Weights of a small GPT-style language model, trained from scratch on English Wikipedia: a variant of Muon for these matrices.
Each number is 500 + 50 x the weight over its row's rms, rounded and kept within 0 to 999. Layers, rows and columns count from 0. Numbers have three digits each. The size before them is the row's rms in percent of the matrix's.

# k: layer 5 attention key, 64x160, rms 0.128, rows 57-63, columns 0-79
# q: layer 5 attention query, 128x160, rms 0.139, rows 58-63,122-127, columns 0-79
# v: layer 5 attention value, 64x160, rms 0.14, rows 0-18, columns 0-79
# o: layer 5 attention output (transposed), 128x160, rms 0.125, rows 0-18,64-82, columns 0-79
k57 099:536415502545582437534516568596473451485440442539528513515532570476596501538484598443442509422500562547568452455469550548504458553461504493468455427525521495563400506415526467544497501559590487463375499457509522471455429427546429507542550515
q58 089:575556435445507454526486505382525423544481475492513516539571453476393535516449551501531483516479494577569512545443479591580441531549442437528517486508450527423484477537481538517473449505536505494452534459496421487459473514482429584559598405
q122 109:472458415456413445605415423485557469570530560461434516504559458562490511478483503587549485385495538415529482495515417474463577429520615490496472468467539445483530425643437446543457511485524532500526492539519490661451548492494484548481477535
k58 093:367422562467537579424548474566493491501479483526546515518526448535548465502489477384644434490555494513450525495449541422503474547472475502593557515508403493389464437656488475452543451505528517570495482449455555525526486502538469534522487476
q59 106:481470467450454501495552397461438538581581478481567526527559499524464480407488512470505462540441547420507500544440579532513584453506456436511517513469474609597579518537463575516495601491567531523536468565556529587604537450540455506501611419
q123 106:442584519501516502519529507551477486494556438491550469416600538448438499504412523458470497549665549476553494536478507450464553434503488556461520453441464564515539410506525532535506490581466510595483520529516516533624465452521553441455532488
k59 110:633548497407536389502421428583576546553490456567467460497481488482433524515459455495573506497473439537527488504548450476535465554556434530519488564527563543508515477502541540493482552501420460438442608492446477528530524445488523541508430491
q60 100:552483455523492521462492424494499509524441478496525492468486475584557526339542471539406567470504534571429449524484578579505483518461462518468465509487560460513406560511529532451465549492433546523515496500533516556503598548496499515496541445
q124 105:450494386539480525467473512394478570486384473536526551445522587525587512446542497570500476560500431585534514513458572471443455586577493522480514596451470567446502515494507554448406453564522493479536470457485563500526558491464496538421601486
k60 105:483495581547534433510511403499542530368542450573513527490490424533420556395463511472425461438530550470460532476526481474564533511449446476478500538399485537580507566559504461525572540597556484527488492559483533464531465516352574517554508519
q61 097:468460537472485523503559473433431535516585437521571450570513513526523480528502605498475519462606494499512436559535650512505478581448516474489533606468565486617517533435454551471633532505387479387541455482509496480467522420433532488437490529
q125 110:487478446543444515526550546517546554530548464466569475520492477470534472465520410508502438499500464471501517428538490445491506597465574416509539609542451522566488477499483511462434466446517539565507404463499518559515361506474555488492477557
k61 102:498501491524484436511404511603457500419530477492484482507481420485556552583470559506561540451449517487423616503593562595509475454431595439465499473421523513541377573524479515549556562554491474545547500561586526537431470520566547452436483454
q62 105:542494533421516529538514498423456500504471475529577518551369502528514499535513517552395533493413455445481530459460446569582331526534538504477530418540527467460527434520488578478590494505515367553494443460507526417531516542472467593512516564
q126 107:495473540457545559513474525536562415488456525563511488470454521557409471498466491546429514511548500427512466499542412476568386544497480493504461499482526488520518465410580522519487499503515464468544562385458490506556515496480522610490537457
k62 110:448535441556629427450428641488444495382557576468515537494519472504516517577536528475539488505522552545412566450509487462541497406558562604481500504558433479452478472484481490547502554504490547499463532509457473520488454460487460629574435560
q63 100:558530424440426552478470553486476545520553422483509469567582513394434535497512480573521564491507484588496486475503471499440521491536430566520549569470421507451480531432500554471531489504450514530464496447569572510574452424504459424561439484
q127 108:519483549512492579530439584432593390465404524625484539484456487488556565557416547530486472483609481438546525495461519486615467497525471487500459515537426496507496531530507544464429521535519514466524562446470501504534528491554460525493491446
k63 104:466517583521488527501518492467503472491475517506476465456465433453488432426452538477527558490555518511569497562510521528508434532514590480518491547552471522534534522559475488467488535532500439431460477589436465422471505404508553490560557481
v0 098:449501495513488444441507575487388527528445503503479456502530604481552475483535473482516636462486423537490536514480491499498515456395479595516519501509585410516547463574437568501426489537451547562584574490542486478612412515510500581451558554
o0 094:530542552462498571472491560459594559457498516473437557515426391534438464457480462580467566618575441522448460497567504582510541492454503544552510496486527538438457580452571492528580498526515474567561452621508468562463553433443559464410463522
o64 095:551497465502484443528531543488488527560304470615499528471480410459510581495496490435533438405563481465470531431534498551500534471568477470453549367485454436505493454522522492468502462490488512453417468519477501466431412530483515565439547478
v1 096:609480405566509554502510559515503577475490556496509551479554576512478511521462417505501522530496530524552401579494537556613462540534565473466479471464495589547480574499500444472540512538476555466430479555470479611464517533505497358478440462
o1 101:449447458508519502521407410514483538546472524431451523474463479512640602457522549464434549416511450484517586534467529516487498472530462505500519415484537511520517454542574498502510441460424451421535534495488467486536473488465474611595555377
o65 101:463521626524454460553533499512576497413492401553599484482590590460467452539522470561412460520485484493539487503494477498517487496480479435496518620543507630518454570447490500546567555485528583537488462462554508480453551559477413504496501531
v2 103:536505490424460527528501536492491520501435557512445506570445473528545561461472431533488504496466674487481532495524485483499535476507505524527552568618525450481539493458390493568506509491400505428502502503468537456513508509503495521502580561
o2 107:547528429503496531474603398524536547499567439565465535461507517487475466501437592505455584485558503541486530501510470588494500518591489453464510450563440504530487468593538540508365522632423421446600552454507470528580522449526504545480435467
o66 093:503496471444477502546479592467528514490396447406558540531542479456439488506463413453598455551457456472504519476539473460476455601459503502508528570385549432428490457423492483457583466420495511525514440459478569522442462501521513464597499629
v3 100:533615570529484424465495460470514499323514441542467465513477567537448597518492530480493552496539547524475417470445517520507557510547507437479520466521481451477415469444507477478586392480459496477544406428459413481541626486518463474515525476
o3 102:559497412436651448584529492540513539510584463513436458572536542441468445464467496533518512526489517371442514545417475384433421447515477493519462574503536495505456496561540500463525590543462549496404378440442531524530477477540499457501632498
o67 092:578441584560453600448524525480527535441531558495531565531542491460441457566464527501583575493536458560541472498552525513529544526535497448431438531471495484496368439503448522512516376415489456451579570523635443452441513550426533519536398445
v4 108:448525482442423528461509567446549540477461387488479505500560506570586517552503517455463469501458536522533484563451500406548494482475472434488552542531625557505534474460475468472437463543479476422494501605559453468545447549486527481511516473
o4 116:543509410477548458519444608474448505526489504427452518436580454382419531509485435438503454544493543486510536526603495498515608474586363568503427484473465443496485569514546498451468571502504576535407606546461477586555426536531496559509481506
o68 097:434481569465446499512496454492638488494615484580494600461471606575508454561482493551511476530524505473478527513432501496561492508462509467442491597441424498525454471527534510502471412491404489503512504545544505550311502450474511542514464545
v5 095:507532457556400596446503525547475505427457501496464497558455543420528493532516478435459476448458460583377530536516394543563541428505477587525505587421503629537508511592516450609506493473466510461465485511468582564497518524480518478525409526
o5 099:459459439537519528474604680473454516501443607570436539469444508500434461458489514438473459560565552381519503514501548427517472494497468634473450495535466526484513363481436575527423433573466491443505535505570437508528456451558518513484540538
o69 092:479622571447355482515389516513519489452421404478502526547475442451581454577568548618432461437331419554473528443538470485527490500506609499503537486592480533537549488463513551542585551479501558437492502494586543466504488512479470499514485505
v6 089:505511429551597442574520471524523428509468471540445476540509512470529502422471486503471483487479479425546483578505474506488579467493576571454437420443547474449510591508460424585490544502467491477467545483421366509543462531570529578470469442
o6 087:513467505567541510509530403544519574525583397578509508551502497516520560486489516476479430450456439492589441481588599608549518462534496491498537529448431492491479497492534500461430417584550603483450533584546514457436549378469480529475454394
o70 112:424497476492528470493432321460504451495456569482444475453550500495500475467569539535474569552491525490520579471456418453538494559524516473460491480514508500500517453561462513531490573464450486473421566402457514492540582642526496515581537551
v7 101:470516504465589473502423511491474557475394463480493479483483373508427511446474487537485538625467490490487434496442565430523548507464534500481487515437576530514558446516515615556524483516535536475615507515485477489521469451557547556513609514
o7 102:483462501605425516423547533524520554531658490557430527487566566483488521410584457506490470483407524470506520490476565494474497487553538440440526481515610513568470530456523526494418497442439468496518575551391473549505481572446558501442473544
o71 101:538538450492501495537436453467512499505465513501502516388456498490538505474469504469577523457570506444499503458514511518511541437555520491513461513504364412533522461603482491534515489542600482399584377411580497551517538414485532549477578355
v8 089:408532506491548489540542531521486417510518624489421449441513533474453565601563449511512507468460486507455480459513407547489415467535471575497493459533531430565466504467469559558537512498451516475505506575423478614475459503537615521511631552
o8 100:427553518459510524521460450517447484489495577425458424443578476480515496441543486470522462534523438560537472536432518508554514415524514500534531556515572583446547648561548536505448414457536584461433549542531506537436479507510414462565423519
o72 087:539467527486544422498433671518528564470483482550564433566452433524541550556499549527600549486544511412520509503572519466461548510541505432404501477467460503505467416476394471497566560567516502533538496530472541484524590498544546526500541477
v9 104:452560557449488555523480513568526414552522522547438481489500487583538513522525614492528533547535472516521420418483474477408435420471439531509605463406546413499427505521481626520475393475461544544569471484440434502555506515449512452559561551
o9 100:396491517426495546471412367496535518535464563372520469485627507444440402466572427477483371448463476472464419504390466499530517543512494532568439466449412507483514444536535510455383482492494505509518527590529527575592416518517511472522499599
o73 104:627457441553465517494562549425502519546538435615491539458437477481490562482419487404514566521488484582529530450564449517412586427451557439428506491511538507419448444422470519437493483531474484516533571462537523528475485491511625489420482440
v10 098:562402614531500522535528517472496515532483471466507536550520415438543509459475582498602584528352502515508476595486528447477551499508372520491567465575450554524505430427503515525459497529507505494554460581479513483496518483596528481461435437
o10 098:449542481436506553524390510486444509528373505471586486542462451489439505551479415428510479460533522445502504481503431633522529489528521465549559468512520478509511517483547502528425445542453513454510533463449523513496486538476453545573607476
o74 099:560448491492502452500546433476596599440474563529439590532549506557487484521552470541442489520548512482488528541587532347523453574521487607555395530547517460479496437561499505486520490516440510537466515499474392569516465456437493512393508542
v11 099:517467387466543544597495535526511518521490449420551547473509536494471468495541592498575555431485497453456456445509581528518503521503452521448542467527469525514435426517551545503595488479440508445517507425479546470617541457458432533602499518
o11 102:571448558517524505489419499495500517480437589491511415572537497563525552440510572527468504476497486531559464509485478453524404467532515459426408591568535446549448505487569474494524553497606493426515505490516514438502563429432503559495505423
o75 107:494538462459516486494551685525512497476511477540478612438453522508537492556444440543498509518448460469540565566552640547371463487568483478503547400431540447443498575484547592452501461463443462552475486439408482545447479551511524572501555493
v12 094:513461515557458470522426515484435589572477452444484521521491505526486464503534452530581458557422397487526587434513533481531448593489543491537469575435595542509438496459445393483530584415401594542515509576382522428545515479433484435434573472
o12 094:450490521586450455501473540553568491546391571530507497460509447549532540492504474516416482558476548501392521434469459587539484481469499618506482492549459560504504472447447622551499503431590478427504489529540504494403594477499563588419412516
o76 091:468526502465608525441584474544567538441512529518540582441454553541468449450450531477555462545581512463532558564411508457482481524513389543520464445453522428506502570566546455451572475520512535512468478499470419539478498486477488528584531407
v13 104:550475429569518499586484493526572501609457499495500449575479445523452473561530486456618634528545560543445383515524565525501510576419520470503454503371519493494443476434605560541529496522486545433459580533423510480507514528528470507557507493
o13 104:518515469470459472363487415454485567433559490467528491531576456552478547584543565623443451470564417446532501436529514484542508515485530562507503477484503419509457516522456528516472531493463387506642430487510473547496485495520401484524542475
o77 112:540538516524481518611523316518535497607616485603502485384488567468500501486477448412558518482533540543562542514564594478452516396547524453479529507431489467476520509463481506483500496465503552524533527551490466546490595447507496544493507471
v14 098:631493472496537543467582442324514540438476580565483489518507530363491497479456507527493519510566519430535560540440464508519481581499517485568487519515489397507585571455489510506462534530516547484409536431430552474514493422526395562502573560
o14 094:506523543443432465561513388498457456499488517547536412514400511541555546533572561480527454406488492475415470542579559536448420466441519404471575481495444461581512522491548461465508492439481466519595492388483457556439603508544383510536447524
o78 103:428533550466526497472528419492485579529517508496524548507481447494444470455502439540448469505482499548586534477450474623497536466555508519522500461492550489375534537430506484530570506443506442484422450598436592429487423514547619547471487445
v15 104:390588429473486483469469500497431532585510544447492470499500565459493509542461477516559419530485445506512538593527433501478454599510437450509471515555385475531540537481518577478525551446466508353445494551529461547524541519529577517459441450
o15 100:475468587502490458620439434484574520476552506516517417392517425498517502587481466533554493528452503514494499517555526473568490517604460544394454445444538464410448480494553535627572468499450433449483475540599483515572578521539490570482517564
o79 109:507540491531478556409502442535492439504468544414504554598478561538472518432506532535468504494467486516464522497435436465516461442440604479584503584584577480532563575552542454447427497470569451466499538557383522577427432472444469421550450472
v16 103:464473495463524490555519461607449570505454556573543544526592448530450432400465497418542473578498473538527595616415524533395516532480488551550500458565425526450592492575455516469515542498513467558463470493475462525466585462541475514516527473
o16 097:456538587510457514513515562430447419466503545515569442589380525537555617553626464534484547440433454630488528579542534570445391397503576543519469532505475462428441504462513481485533465465529509534570485507487539488584565562394391523524390455
o80 108:527441442556537506518586502511461501539458465477536506493570567387502464515453566397481390509591593434517492451464425416553517567451535486506512572550482558613521467491518505457482441586530473434425437488483514473490537409512546507453494521
v17 099:393403438500574565473540516491574503433514596444432462475587526442410483551477586563444538504494476463556536528517539458449532468518501464462459424464491517551492535461509381558572491609478541463456523497657433485529531545518541529447548568
o17 098:488522434437539592523517495476433457511479465499496465414520549468528531514555568532548451574494478485521480486529490485532520510592540458421443494455514451504482498501503427452613517510496516504400476452614508449502495522546509440438463435
o81 098:513537510480475486588485411419609557538501497525451458493559337587507524458567463514562527492468478491510470518520509542593582500494434520574500545457434502434545611582459621451515587509477537536538439563487549598607425447471502493423489505
v18 109:557572494535462513455491533407563533472518501397548441532462452498519489466437522565551567547536450532549463512504559501591515508486558430518519465473456542437534491503531463583521447557410501536527432520405601450421450508546501527420416474
o18 111:489449518488467527483632428487474576532539488574530501568489460528537523556462508517527485521377481547489557436446480454450449511537586505437551514487526482508483518514455588534532493449426481487539473457428406575449540503443455484456505554
o82 091:430455529464454432501501664525584643441526514538445523507467397520470514502492430550479593564500614447542462515498475475502537557543465537484449555449505531521536484522440561484526496483385528435421494547495438434434495523485567471508557550